From a checkpoint of a small transformer trained on Wikipedia.
Size: width 256, 2 heads of 128, 11.7M parameters.
Architecture: RMSNorm before each block, rotary positions, no biases in attention or MLP, tied embeddings.
Training: a variant of SOAP for these matrices, 213M tokens, 6501 steps.
Each number is 128 + 32 x the weight over its row's rms, rounded and kept within 0 to 255. Layers, rows and columns count from 0. Numbers have three digits each. The size before them is the row's rms in percent of the matrix's.

# layer 4 attention output (transposed), 256x256, rms 0.174, rows 204-255, columns 0-127
091:108095117187081091101154192145092116199120110117139181130164160119142158152133159091109081114084078083203101103165109132128067126111103137080124142152140146123181128120170059148099119119114087134139078112175048114136129187140138145159151119075155100119168183112124146093071113125154115182144103184126133109162128148127090174142124140150130184180092150130151077091072181108170108163136
110:102156134112120099104131131174150135125110139133144087128103089104117125145053083123140119114145125095116086112148197162159130149129139123161110100162086118093141100191101176150104128117125150113135130101149112126109110161095115139163141125115092095169134179115146204171178097136184106138115082169196040138054108157063147141169139119126151103104111124092179125151149112159106154055103
102:128123078142158133132155058152103096139163172147185089129165151135129108170075114121133099115126091193137083114141105118130102182135076107131101143195148102129077122138160100159115118145137141157154108122144108127169121095144148131202139121115108198152148120098123165126163125128123147132145099095124100107133182147137139036130141115112162070080099091177113152156120165179110152151135
100:154108090145150099103115174162154068160109137133166149041086128119140109134235116156118097134116164112081037099142145119106156143062116112097128118159138134098137123110076117111057093129141150139162128177074127116104150122147173109159148131099093074167168146117143135135094131123128145127128134105127133097110104161080155135094114136131145110126120156176111160049137131143152117101114
099:114129139096090094162179130143131181176164165163157107158130130077131121111142055183158139200150136169125162117130167129112044110150095130175115161138169186091123182145097110144115174113138098151159142095167123110083152098162150174157167124174120112145091110156094132136082095146102118118133121113088128133120138096157117180152149104195119170108142182090136141127183159178167138111112
114:089142092124075066093109121072090155113116164127122145168115177144114185111171124175150091133154084146154105119088136125124117137193082184108191100138137134129125082147118076119166114181152163128099175121092140102118110165155069160145147125111145136211078140087137086197120104139147082104138127140118163157206160085156142094160127171096150170124142145121080110143151142115077178161082
105:150120090110097166118110126086109128091198146126099098150129055134131146074085138146122152181163128088103158147126158248154170159134159150078148106115097141121085166142091145188112148100107136130119103107066150150154197155132100078136107087119190076119151145138111141134126099096108083137132089118129171116081109117142134114142130154118093094124069119151166119123121179141095127106095
111:148166143149129145141129127115114092146169141120121140128170080097087159058177110127093200155115094114136111200136130142107098157127153229129088107147116132091145067156167147115165190077103095127120180091147103136071170139086147115146151088152080107176145195132063202146126155105098145144161127139171156150101153110091164158080098135111136135158141128088155125155154146137153130120127
096:115132186165108143086121111141103137150104105096178108157128192104158172211128097170152188063080183088087107147110118156098127117142087155102122098154144121094158159124098133099080119194122148123130177191166116120087124078150080144166092113140152144147116104106140124100171104149065110110083161137156132160132147128136149163202138124094157103126088107111145136179062177048114119127134
109:191087030160163164097161131122121114111152114098146088100133123173121092134162135063157093082120083140122168111142110151143109103135108163152147147128153101095115067095188125175108102144100208111125148157133156165140093098155090134079124102090149085055127127134164128156103091128129128139072141108123109086185212144113123109171141142134151092126138087196130106125162139117102119130145
104:106171124110138146155095117100147112147152042138179085158141168125113082102168110104102123100090115146122085159180115114093051090124163118159090144133137102127073126120169110112150135154114113162163185098083095202084077149134146160121152108136124139126076120096163128132140123108109124161115129172070154133063173150199144122089133138097106134167155115180137157083143128119103163142092
122:145106156143147093138150130115150107149141136121126126088108157153144148126144141136193151180118159090116091174100138132173134141144173129126150175137165128174109138137120156139208125154070128151186134077042113136185143153127109091056123113153135144159102095166133071174140100145088174148133095109094168074081124147116044145128145146168134123083137060119143197135184109145159128188198
102:178082155101143151152164158151139144136066161081128122122083145149168138087100136057151129183171160073093175123157147185131161147053120116149100105182134097120082188110098111096075180124108109105102093165094115108106113136163136128192154124142149065115103103097159144098163178132129152100138139136186160088108083074147164108127100137116138106120136159177022183120087133146148131055074
098:131184111140149149126136129174098109118096156099168124119187133113109119226139144140130188148141173105130124136150125123133073089142104129139185114163191113145110168127114061104200104100197104106154153099105132157135135120160123111110096071190114120084116162148125076081166104114137229104144122172107194065083093108140125106150079151201136189176150105153097148154141142137105133142103
095:133139158137185116133149096120119173178142149138132125138123127118131163147121171099118184111117132053164130138088049082125156142124105096156124195147133102179104128138121135172091189139214078170081088210071111071095095163144130127098070142146160135121135128176162111141101148074146097144137092175165147034133127137146117095109172088163138067165053139161088109145083126144167140115092
095:123161086178087071205172161116096121136110116135187125101124187137122136129118127097076080144149106083179135109130200155136169114146168142106179142087101175134126110097088122071168111114141100144121140137097156104087169134175178081124193146133082142113096141125117073173092117127182174133085067127117116127100069098193142146123130194169106127069127117118120145154160141161110113105167
109:074174134135135102156157128118140160110148117204114151115193147085103170177064126136111137113133075102112093150099119136140063053183151142115109120161091150077214079084158194131142124152150151057154169171139088070185131131164094080201139099136152138189102116103134147085134125131116082129101111139143137114124097117092182171116141120090139149166095171070135101119184153172086111082115
104:121168136152112123119145118163124155057103161153154083102097081075074109137051172158143126102149141118212151092114150101041054113131062129097149172116067226143089161167128108124146175117128121167132178096158147143153146144152138122164135147107134131156148183130155154148148090117147086206132108105147143174101170128140129133128130137157125131077089163080158153117148166112118135170090
108:122126180120102110138097104156124159170090187143107139132126130133131160153156149100126119169141088087137177204122148081132119112124212167113103139109079103126169127182133149144152124117199126122155122083153163140109115152112126161093054154148114158153154109165069149108133107139166154083161124132149143149146072094109145086085095076178152093122142100069122121149165177163128126060145
098:070148156117151140181137088146179158114112160116129108177119153172062142067109091165120118154112137170134099172095117118051130193165092138152167115109110140123091126117117116125181189082118152150086134179099096106148105159111087131194129146075101044075131078088158140075077105097092147128100111091124148126141075143168164134110155111159116089217138177151134152068084131111128185140127
106:145116163151148138124126126093149104129099121104115150136091148138141145079142103123200155139151134122123133162139135066119089145156117178129076073128155084125125211121169134114100207166173128179127151104149171122082095074142104148079101097081132141066191107102144117187117158171109104089128093073058100078171099150138087124189184110137121123128160112112125154164121149058171087131157
104:038159129117151113100134135155129083122148168122130134123161090171119109171076139136137150091133132100144123065057125146172174148095086102132112131115137058119163162177132155151061151121153138102119117150142113077104113212096170192152167120055200104114099157162095075131116144188059109085119084170146128155112205171136097135113142109113154115106093124179129138083133125156126111099128
096:127119126082147073143119181078107092181096179099155144227095119126174177118136139052125123117164052124081164129109118136152142071209158090112098154081130150128128135143125120137119136138122090139124097084142150154157136105129117141207106113150158161093107183102181105097171085163110175130100149169099163095129120156154173122168110128192116147119088125166164121091059156070176107167127
094:072144110146110127122093189160107119119106108129088174117069065141125074114149102084119132120164059118147097154108057114126165117162130153157120114088143088095124123115083076137112118151165118165175165154170092146139164139115109107122122134176135132176120147140120109121163126089079120111174130165176173055088139092182151108064072132143121118141118110147081149119113129177184135130114
099:128174096179131114127107200077114101079138102113131160146163079112171133181155166071056161120145076153173051115148145104144160120169079148100112051160132115119133115088109088149117085064174116106163185120095138109181161111142105114157140133187161177148167198113125097114091126135180182172119122152194089080101140133121104118140113111177139171136123121144115127134081142149157118138137
106:088157060121111157102100153110158155112140082052148127158084122141149092103160141157169159093128093164116121148068090140144140136141105169053136167060154097159137084087094110126125121163166099115185156134125074140140103164127133183113158089150174145121168112118088100133161138107070076173110137103114124118139127153154125133062116140128144081161153163079117182090080093098162148164152
101:092163199124094151170192096178089148104136127145159111138114155107152145093133148109158125164132121085112149151071080081195163125125114119137110151115131198161138145111126157145195127102103112092126098091130079149087146122193149174128177148103159082105115143072068128121175148119113156138159123106083187171136134141107094087137078127174059102133162112060138139151155132187131134138164
106:086133179121096125161097085177098101093099122116157112162115107119163152120161093092090088126118202170093100110166150156135193112125175149168122118136152019120068164115114061154107099143181154099170072160196157091137137133073106136134182171117124150087125188144128122136101171103118130107176133145137121175083119135157122128138127170129141188152114074121134073176184120166133092155057
102:097125120111134234141158099105106065150149152107177088135082175082154111191136110149099070095111184130119146091123158095097141179114095165118110137159119128144132146139082088123149144087151116135156172153152117136156111173138122134119188108185119130168140096130139113154118153117104087150127116188132114110191158101142123146121140157126137201135122098062170154105101162149131120161159
102:134014176137131117186096146206147152147152122143141173103107127119134061177124050096110127131137045090131141135118122124162109164119119147113170152171163093166168136062055117106132117105119156108147146146133134130143115068125137156086116109178187151132131183092104113094176111097138105092137120167152133076081141132124147181182106112145153133109159090153100101106087173135098137163102
098:170171119140166160079151090162057092156080108077098171134208132151171129145133117175112084103092122161093164158140144099090159118151165097115111135082093106088155123092120104134129148163112132183149114154198085166114145172110175123111103117111096084077151136120132153078105135176179147162124110085152131137141120157124122138166095121142121147139113151179112096082156147116082136117137
106:086128166153136156139119101166197154149143116089136109159147122126108113166118070150115128142114157117186091142058119113105174189097115117143121119150083118162134080121099105124115105130099048138116108118177148117100122115137155161100235133132082117151102115118199079129089149107083163124074134148132129165070196135185125174170141085151163095139114184148110142101091138167126139095159
106:173142191110198083115140122116169124073105103080151119150186169110103124072166112126119149130112166166102091115111118151162125116143149127089079155095173158133171134115163115143166164117127149146127111162147137139090142151148125055140177095171074158094105091035160139108086134064145150106151152153147166082109091100093104154192142162136120127143121110110185128120087121082149092159141
112:168092207165133085128075133144102180137124170127181113133162097110057179136135118070123090135132101090133112106163141143180125170093166124154111113134123109142114094142113127183093170149128153217144074131143149154161120090147119100101128095083105182100167155126078118119153178105071135091140148203131075169102133126091153151132178155173113144105133116175151115152128137118173123132089
101:107125141121150106078092127092163144109162051070142071097182138135098108181112138136130117129156152142121125120175139104108119121149123082158148142179175156132121088057161154068172142104138149140090143189088116124176104156180175165090085131171106140153090123151162091145090130145108145126166135152147133115117109150120107153174103089154092105182081107083120144067134117158130204076171
095:140095144139153148143153115083166108177129094117093068143124115129086101118079205192118110112133159174120116107072139183083087165096149212159200148164101223165094136086159078100106127154162138147109109097045123155118159148113126162055126163186155126163076140114144155148116139149121058092096134108170125156118114069172123113099126119168084117089173130120107098087155126132128134190125
111:133211135068108140129091119102167142161110140153158095129130211154150176169163140141119151117087135199100093094118173096141149149116149097069095084122104134106149096132168108169099114112169144151094142157085136149110148111120089117135146079067081021118159119119086127093126114129103105076135153141164118142055134142117116078138125111121117178143093077102166076133151106117103111135136
103:139071043070166126161129157129160175121164168184200068108151113107095125087077171091114135124135109164084078141149112116148171182109159118075182120156124123135127157166136195158136132114103092129143113126122114164122136149178156117142138067162136082110108099105096177210120087184126081116081120098092088100086149191138129135143110161159130131131102188166074110085185129135147107126119
095:156144177168112135061153133145126160096155093111062138138152138184160119150183182139121159173151123100109166101153085127115176146154106175209105155132103127068092093126109078146167119112098098135093167149136085195154202167131088128091155103102159084119124144104111121108122122093194126130145147104083111137144076119145186137114083091112104139142124137162188122141100102144127180109155
101:124097122149166116088117151177117119078146161056128139108217181197133119128171182145112115135181124148176044162133120134180092132176180137173083187136102143110100126113176116135145134128096133132189161153084144182131123140064146110105122115091124104134136163115116099135100154097069126086157133125138139105181130155154125180087139097138097136129084091129126094104090113122105091087187
098:135119087133152139104151135177176106125117174157022117081157163110136117129179176104106146140131126142088079100141113095129160111159120151124127059083160134116083128151125166143071135187064097135153185114142088197152170134152142141155115109077124092122140095154140159091131127108091149090086179137064110118149105173128094144144108098141152174143042107126142155188136078119185047123149
106:114121146140106154163180083152154191186060090112136087139129085110107105146084188126154113161182169101139101162125130159193074123133126152146178113143119197125136105127147184163114143097042124207145117169092150201103126111174085095085080166156102146077049200136168134120089141076088114117141167117140148121122144149159140147136137088114178088124140132117132109131125114150212140146123
099:133065143076111099170160157151116203148124117172149150123070111087156130168116196139159112173148150145139156111199102116102142085193088133140093131158079150093133143124127191103099123117103112103176165145149137032166180108137136174159132147130077108194121137129156107081128115167143116142139066115117086157105133138097128128051155099104197062124142105146173108125133164122101184134162
102:109142096108119146082092169143096140096120138171124177120157138100152089121125174128094101145058113123133123110136152109099146053121147090155125106090130098120162098101138138134172164153130104097196154117097193121104107099162125185072125117176151116150164128173135165153155137102143158072101123145148057071095152172071137166115088084153147103118116144131090100143135111154167122071117
094:133117114042171138101161093135105131118091148143113128094081112118134153105136160060122111128135196165124142197158102089079111098108108146078158070154130103134091092047143125115067153126185080136118156140071136125151082122220141132064093097155134163165156136106177120129096120073140099041139130080119163089087087084153160175164124099112120118178124120094177137097140146122122107173128
099:103131075153148144075085125128144080100163088094094161159148142136130108120089079192093120136159124106133128177092166188098076119189130177127040164126083109137128099131081090072085138122170125113043148143129141169123173111111112086102187098156134151126138168126120124138162159171119109091116115161125087146122133090121112121075144159068121122162158097129175104073075117225107105114190
111:131115069137144124135119220111115133126121087100210140126142152158185085123136027144115121127159092130125144161155166145103132115141136138094129146106137137142169192102109162102145129112140125160119127120091096118108079076084120074098127159139114088129128128137176117122065157174118145208126059084102118141210111150161127115137066148147113127114052157176070134145073136160087116156115
106:128118146135167112133120152140129105101045130124049174136142135169155153142140094111152127078106154139116112152091083129120117130119171079160153186136108085128123066141118088109173168124138131166142070095115153165145139161174147184148146115120140135129129200088112105155132149135179154208181140128137091080152152135184120110181104067137163140059138166168248195080116154146077083122119
100:099127107154147130162138187137104139151107113141140094164141139114117162107161154112083102144143099101146157098137186099220165124114143090141122097141082108139102124156084166148161089070088093163126161121056060155113126075134144133075154162103110119071175153125123166127166158186119099100151109186078107103167152126096129073112056090101123158161178101149030085163108132130164136147091
099:138170184146118065177128110125125120099089068071160083137126106165141119133077150127136154111177141129128104118146113066156158096100174052148093093121141085132102107105153123167152105108096103221128133100109148121106103135087093127091190143072135111108125099084087092155122066179145131149203150113096152160112131110151117166091045140098108171102114154111123127141099109107109162182158
100:085151128112103131108106095135145127140106153132213169185085129108069158191093095153126110080144067103131116057167078194094114152130203099154070099160138121124175107123131103151127119131085145169123174199085188115141121175189131130189126091105094105080132070097093152117166119162100100203057102138149083151111094119131175108164076143129136139113141130119140113137152102135141076114079
111:173135081139138128137116123137098079065155096134112165152112124162174127128159138082173173147143115095124160112095108133080112131128116185153118122101148115121131189103130129196120177181143121131088145123128117114084156057088109161132099144096067130063122102158155128103111132111133178143157120146101171128124191177145104134139092126156096090093153104106150106185096096115145124146141
# layer 4 attention value, 256x256, rms 0.124, rows 205-255, columns 0-127
106:084116148125109156142128178112116116127122130103140114093102091089192144147147130098124130161114120206139130105117066109101094150156140136047126142145168111154125145125146134156095186143122107124127139148177131122118058111118092103117157157133116104115122087100177154135152067178102118135145188157087106119114126039162174152056153125115094168110159127124053109102120135107131101126140
095:144106098060126149111081135132133101136080167108133194139156184111150133143121155055083164139126197183109094125160147120136137114089124075146104165094159176091099105132155130043109110038178068098152064119137129122163153190100061127091121147144088108049133128138112113196177131182138130137119112129109073127090134127193090165167142146179107168181043150068160184157118135154124087120117
094:133191127134133158241153171201152131107092094137156109090181145102124100099117124165067169133121130205137113108118102127152103138100095187097095141105165136086117158123163146097175123144122134110100092077148119109132097085140126070147165123182113067097119127126176171122106190108097142054128176132118215120160127180130148158098146092105128079092101137084113133154094183147167064160144
092:142133054130101161091119128101114115141113114169208124153141132079131158140164059117137118147155124138188126117160179133108146123116093157084145134148121139179133129071060147086152159152129061066123132136141207112092126117121144109147151156126140143147117111086111163138168135090175139120146132110183137138122101136131145126098116147094043099065132063124144090107093154084120123131116
108:147140154105110116107116061173090127091164132137097151130117093153113141131151163133154049074133196196100127136112124090062131111134158106049132136160106122043120132142097173133127142194132088111138136147144141075113118131191117162129109086156092146126176090085102122170109136113100132137130178134138086084096132130124066161060206099178098077149178136145103142125141104089129130130157
100:145191168101145108119151097126163129205083071153143182157153094113119103091109067091115198131127152072079172160130148094108144178114100108146133062126131132153129144096131072107124080103156195104102119089163150128106065149159099076142182165160131142165137145109114124112164140155124148137121122138183122133125157147106128152109106103145116098071134103114141081119153169059100117131157
102:131170118133107164178151137089141128148138079140169123141155181131177091148138119118152129180097140107102060098194128111134168183189046132147142128139209153113083136170115208165094145094141193132119104088141102168140102108154162096103132146077149093126209105158103068129136128117065104149027179153120114103146160099152146136058141125145132204094057153150134089097099153157110161131136
088:142109131121157126131121114174090081095175147104110121097175097105150084126120156087146045158120144126086089196103145123124094143124160149133116094124080117133118095170066168170187133189115181141130142093106076113176091103150103113124159192151130155102121119139140129101083137120133150136085180116057111122109134158149142148138107154158120099099146105155146149168086045167113120099078
101:090083177097147107175134109148125145125081111137123160161182147208143120111111106107108099141128101143146082154077177128165150098089101060118093175092128137095091126098171184102176164158080077169127125081136111129115105159101111038149101087117133192127095121139114133110074145118137075096096100116139082105109162093098140098091187143134163113179101105078127144124100128074147123118188
098:117150097143099156125115102094107159145089102201125101133157173127119112122109133156127101096148108105186144108135162144115135089098092122154200147165124127152148158129118125079115108082103134153159067148109127155125078104104160122097165139135107071127139126153104122115159138072136112110183132144126128151160179200127100110130172163062089133121104083180130151156141172095085093132098
113:144114161141129088132114095126146125098148119122130161176119195151116074092142146142132076131135131132053182155186083092109116117103095200150159093122106132179159137089169077060096105079038074129121190117201125155092142163131138153147153144104106127144128167181112105106127161193107174150112155111184120119154102148113164101094091128128162083092120178131160123172140141109125062172094
098:130151121133118205136154203165182130148094100134150123079167109104148157170128139103156086087089139132162137099156117151135090099131180066118115191132136123206112139152091151119135073116147164137115140136108158104176110098129150216107151128157136130124137142082144170141123138091092087073138171155182171171150159152157098131131089089124102116121114150073145102132140128135130150089147
089:166137106144124115149130035089091130065164116127171085172050229119172116126133153130127108113107177117146125138100141162142078146085124107144100119095143161114155099163149118115127126115114157140092172116183139044121129127062168112133137157045127117215106106147166119058106103123076105132123143077139110108114094152174128135151116150121131108107131162115161163153133100197086124136136
087:195071136106122195095113150166119113085108186112095097109173029084138156117113117112112160108167107182074134091164151176138143097052145126137110109148119134104140141074104076120185089109114148165105165144137139136165130163152150128151176152115122111164137072170140201088138123160143037168117143169102061158117159075091194109155071168120120115122200165115141204130108121097124107088121
089:169189126188063120103078102124093137086098152150150159087116157103079126119191140119078115178156156129119188146153065121119073173081107162127091140131159130117158107095145105149086154135143128121165072112174167128105154122149144157108112153111170123125140157097124165174141169118109131146218087112154096091152088142086104125128126134149149130125151172129104134081132099086138135114129
112:158140100144146114111133093100081092159149121158167115118129102140150157184121141119150119138151171170115079136162098155106095166108112185149208117178116112106093129146192139137116125154184117109084085189057156104161121155123108113074076108152183120084145070107127117199130141164158152187114168164115125115140160088150104155130114102187127146120165119123099144109093124114075152109055
092:124113204125149104070130134168109125083139083138139114105070144180156200117088124070138124118131108099062112125129124139116167112092151158083121124141121145153122156158115102220097197176190077128114140097181166113101132156137130133116148112110159115153164105129172192072109138095159124161077126155119118080167137104102095095151167129115105148147117121124142145148132187122077115120148
102:125100154189155098098062140131155208130165164115107087126142126052119138115098134167136152145104139174095169135096152159164093156150145109117173106120131110079168117145098127135135100088120245141124165137134136139097159144138154131149154108080155119149138135108157074169142147178123176157098145152105063134086069110110137118136087183107120182105130111159056096103117117152099140115145
090:070119134080161120060162153127174118111150103129060181087109080144159137144117123111168115070172116120108103168087171112104164162085112061138105107141173130095107164160127124185112111110162098096123103089138093148110142192159136144087144129117150167079119091108166136143085096148142140124123104198088143123177153163224132159140123095058184081128122132147158102162144070152101101168158
100:098134104075136150105109114126123100108127107097075141159105151164096106122160195137170045144117135094146148150145114160052093131135136129108128151141104138148128079117119219127131108102077105146164131104091070217083145113090108127155120079151127130154105140138153094093039086123119150123090129088113149141082156120111192199119079133096157148117084174114147102065134151145117119136170
103:132057132134174142123124149129103119163117125071136101080157132137150152117099056083135174117109123123111155088128122072089138152161056106063136094151158118121099080156190092119128154152101132134104140129147127113183092130128037126135111150131132095111132065126167120110149149068102146127134193125134139157115191070081116114172091132164137108120131126144158154112136084057172124128162
089:132098109128180142104123080107119109085144124119122146167143169123120085119091077146122124138112142163143133143134123120174094127097172074102147117122131101132131104088120155098163103030096123159099113102134064162110098142130203168052138126114062159152092034157159131125144179175127116127186148142110097140118091111125098122177137157117197111173128140100092100158105091134072113140169
090:147105139065105141147142087171070150097133136125156124127142132101189109123051112117137135112086173103122148108132201151120210071117141146082190124180187146143110173105193129148106108119065219135087140104144167122133207120119124133127151112121062106141121135141083110158178110081126097076129129113148143128096188151142142119133168131096122143100152114131179140149097124107143141073118
090:161141103153088119145157070134124141153128088149158121136111131167084107121106122084127174120081172150110071141120120133098166101097161120127159116119082139101151158096160109140102084181186167063167110116088142114083147112129134151114111075136090107123054032085139067130177083070151082135143167141076126092112124129169105142137136135083167173166170124142092176129197124146118138084110
101:137048206102181146171111104162089111115168096110149149110205129141102088108057098123114067137178204115132139110146169143127187147080124110195176061122097117150122105146146087089142147121115185173099093079075126150131100117134150090135095111148121109122181152070135096088159106053115167075164078104119102078134166089130094151165143147139163085143114129157173131172129085060192124169171
094:114116066127101120073149168085116105159151156099092118159115108131082124095132145099135117154083137113121116165192115136169135231080158132133177183126122134126138156103065123115116126091119153085112214187130154165111158149059176131168142180116138109150128160188130127158116122158118150110148105101136186139104088126126120108146142140162123177083100164156139139087116159128134134134126
104:169170050102101165122110192058165182091116139147122105065148119138106106132096171159099152103137094092135152072100095137162072115176137121119088130130143135139160085104103106106092140105139156187136130167093161092086148171080152168138160097129102176131115124048141092073186116110163164143119137122141166153074076135192109122143117110070071137081122132217086129086060142105122159036121
090:132176112151129104103083108141157080094168145150090084122101112141190128146117148142176008180191152160130074148069114042104150120130111108122145131118142121107103108168119115090145098129187092077139100118042147216153143143142099105085118113089149153105157140073137127130138134080165091135131132130139132116097132124183134079129148061130100093130211155130132157161120102194131160126142
100:147064090165145151143159073093140065094122117075149091146091174116147159142148155163104095127101147126114121115143152115129127132158148104136168102130139102167174137180134107071130094146088124122144132068173121105116145118135121140113128142141103077119145103178074079160174121140148149099187157064129125120166138172173118123162168160165137090078138170092160153138120070086161131189079
089:063171093096111135124127123113133128110170120145135145106169152136135138089102179133141161155137128099153102164130101136130125149115173085140123096077181134097117126096174134182134130165133158158142105109151095245153132169100055079111089091106116124161130202146136121180067134135084187091116099085169171106100066123135172139116083140112128078114094124183072115094090106187123132171141
097:117102149168124125141164151155188120121137105080122088128181067113181174097133144170110154098138136160154083121121123116131103160154077111087128159100131115137080127127144064113118162123159142078133079142120079131086168130139070182082090169043105130064120099117116138153138080157236086104170113088149109146199109109134130072129128128137128102126148142200163162114094131095186123103123
098:133198143167200088135184144137165117116133149132078122115158062113136071141168151114099143137183158124190153170142152142107130157110128150195147152144101130113143102124116146192149083087081137126137151113069108132158119116091157126087105143096144160127150129098093117142097096134108138088166077109070146107137080121142194156064152096127124127121153165147078123180171098138080140093130
104:134113069087118191158160092122144164123150162177083116071096147132105141134155083138069206118065118110152126102160144088101138114207140088157072125055076148168187086138108121123160126083111144167121175128149149063130109141218202136142167154212108159104131101128082085052104139195151144127163087112116070172118146061109110108119174101129098125116079097174137106133078161095186120086105
093:162124102148129091126158093149115116119161187131147135170115145147152146099166106113070188117154131100130107144125121097128146123139128170197120100122103118150122195124119074120072101137131059108200154115156134087071162089146202121124139166078095035094133113144150157151077096083122101135170124107104172132113148106110113167077180108204092120134139151106166177155148104153104071137091
085:135101130128123120076155091135104121117134134087097221133148149145082179083127148123160085083132098080111118103175128095084159088079123145130128184100143134156103142099150077070117177168160116173121161129160121167156103148146163169145149162151152176131152138109126100193187099130117197186164096137162189129084232138042118172134166060131118046151105140122191114160131136128106132141143
104:116179105118181124068106117124164093136126104156166104145131088110156120107134142173124174164137141165109099046092123057184111188115109113136106109133129099113135106200120153075169083121151124074161138127124104144178114098144150107133113079141108140145157083091197141108113199190147161125084101132076147139138132110161130184028062136101075178174113092150065110178132141123132123142140
097:043141096145116154142090143139168163149100125180131161094191138123151124112129042154153197127130103141112123132145181130116067113134155160148182130103119181112168195192153169132111098078156133080104064152161132174102141118132102091152169118090133151079088136168139133120095159160128097126069130157143196089127143169118087107090074121104211065112161101084110137182185217060099168122118
088:142169175119159143105147125098098151171133119123115151098053139142131141090129140144091121108112132132150081126104191092103087146101109061103089144135120122136153174026166107181125113149109106130140132120118169102049122137082070114107103071190089126168130173140149108095135081074085131121117091124163143124164111123122087149137139072149165170143088106164140133162132068157188105086152
092:155152113153131109152149146096146119133148199135130124110079186095089101139140138102098156106088110023112095115145144221107081088064125136098130111158088112149174117118180023093124167101121094128156109076137130107162079101111095115088121142134155111146159148151124060157107158184126128197158121120095137146139091148084145166126139125147138131152129135142134104072167111138174133118132
096:077111138150150109167039088138118123096128112129124106129110168210089102093086087127145141095110127142074097191132095101146071124146150202119157126140165056139134138121163192169144129096107108068141150077155105153124084134080134107124104121160164116119106119141203118114071154115124069134102111128142144123095072113121152168148108148070151170135143103144160124119136189100098119104111
097:110121206133141092143163117121145102129111104134090182152123110100088149108195156091123119177066135112130117132138122166090189139139105151127163174166069179206143185132155008139109144157102116108121148083135109113120130154171141069115107165201141130166185134150141115141060095101135138163118083138140151133140127127076106080162128157138092124069118154094159080106073173095117133119133
095:147143121182120156124116179142052173111115140033183154064137154117113148194088152068124126128110113161145084111084142171190143130088127094110133150150182111150144161163097144117159136171147106192153140133205171101110194111126143098129139106179135088144102149137150159103190146080071117137127142181161079107147188107156114128141115128166075140138133163114126150114122120167119127165137
096:118057121151152156184154144127115180147074169121138079103154147146132170109103082137174155138153106122159149113134143154158135116185114166113125097093117100107136179152135157104121070152138141086106142146124106152093111078141149136172096138146154060125067128115078096151159171174124102149158171144158102109086157131145118090143113113084112117165154108155103168132119122047162143128107
085:098126163132094123120098081199138172088134126099176118144048111168108137177151157108141091152150135111151137132179122228120052118094128103194133132191122120136101143152095106144155077191137095168121127126143115143113148128135137114136158077135162124136080156139142128100104091113080138114147116162138187083102122149093125135161125117149126126084143186155142137142125148109049111093137
092:101166118109071079116135128093134092181099179120127117108155149107126100114149132174104171081165108111109118060107056081115187172126163091097104140119144119108082106070182089100132163138122127102175091144101061132142131178153114138114114090095157100103175116099105066195122131133145152103183175120074127116143124092074094154069190071041065125091106131130160077114176122111163128144081
101:063148120155130133097115118073132144137105129087117147175151114165089062146123160121143165187117101135159166196131107169155132131129141129165145091133111172147092150118107139140134129117150104099158066158177124167102104140179114128071116131078132075108132153171105106112124102126102127138132106113108117143097100196094126207111110190172135104156102198131136096097165110132119189195180
095:123167151110150111116108195143132153162123136144078093155134152083137115143122134169168129065139151157111149176146093128120121071128157105069113151202142217143110120147113126092130152102121125138132134171090094159113136129152110168127090115111135161174135087146123121143053123167124142116161113154130184098177099114120108132121154154074163133127072153154074195106128117147135094183101
092:157132079124072091142125141052103222141107080134141100176153130164140127078255172171140116168093120136118141108136137100119077175116113159115104108063107140114194112121155120119088127104119117075177122133116101128128145113104201102100141137120131115174111128109119136142157154158115083140114162161138095160131138108167118101142154164111113125140106112108159108077101180195104092090126
090:138110090165152157110144126064100119158142132157094196123105136144120134148148137118155166168142118104056154104178117102107118071145112142102113130089130148199112148119096063129114111104084086073129104140126145074136063108075134115076068132098137146122120123140134118098120135065044168143133110126090149142222135133121092136151165104189130125109089191177199116116134101141136153102171
086:072183077101132122124072147122081099110125150126087145116165110116162169139162115094125134169105114166124191095153195072136093103111129203085160125129108110108086120160140113169171114102187176128157111129127151103162152176147087121102112119090165087123126029125135055132057109209160127145200165128090143135127150109174101159138091135110112072096128127124132106135140120166052099126108
110:116069105073193131172113163111159065109128119090100105186084177146079117124131160112149127146078110076077167165130159138138121119130123119105127218096140095104053141108106188124164077081098112148147138094099113159119097152128161122160123124154116146164101112168193093107105133125111089080110136132131115127119169102113166119146094168088141149143060220132102118088142116126158129148161
# layer 4 MLP gate, 704x256, rms 0.152, rows 0-1, columns 0-127
099:135155117120100125179121159071189080118117168081154155135075134099176087203154140125149091106085155133115107082153083108133150111164150109176121186052102160180115098142139127146137110146121111125117168103102121098088118163094021186133166101124126155109106127129118117072120173127071161084140113095117151112117139179161189146128143143115139130121166114109151140080147106071070139126109
090:142067064146150132086154141113096117156121134105192066124199134161177152163121120079053103178078130134105179113108102145106126140126129130153139138160153093195148176149107177193081083106123140140146081098125163148139060073120139086139138109171111097080086183132184193070081204101233101080109113149120104122137139118124149126100174159080078141108112142125134108118225158132178097127134
# layer 4 MLP up, 704x256, rms 0.153, rows 0-1, columns 0-127
101:114161110166133083094161150117090134166139169168091151158151157132122193099130185096131131036190111136171163099091148145109094115087122102092137112166193042140132176077119215143110157099134169117126141120137162128211098143140163114124084146050093108112164141123150124216132137130145135198128172158111081146205117146045160126192129170132122115116085140118158154132128159102143103137131
093:158173154197132147113105134128146099131107163116116142137171164088110108109093130099085129129169083064123122087171125159153164204169168193165104139147157089104159166141163104080058170113157168113134163188128095093120159153113039150128119094140125076131139056204140172149131118150149142128215147178129128151080097072104093138128132124173145192136160124115148106128080162113156128138121
# layer 4 MLP down (transposed), 704x256, rms 0.136, rows 0-1, columns 0-127
104:125179151130124126095122076150148117103144142161190119126137054145074097146154099113125136112120138123102126166115144151141167150141167142120116145121099079107118081078064121105095152168138100139079103138151085142158109091164161213164129139129122079127185174102128135147100131166125147153081118104124100116170158106064154140078101179167050100153127099110176156122171153147137161126136
097:093079138166142085127152118107107103148157134189140115128135154163138085130171201072119146057140103160147139119107171068120114136087103138169146162114148136143059163138103130123120141130191155075214022143143138130148141154134130163132102078129101076120121163104141102144155137117129113097120086155113167109145171100186143054124137117076092151133052077079128102155170125170124138128130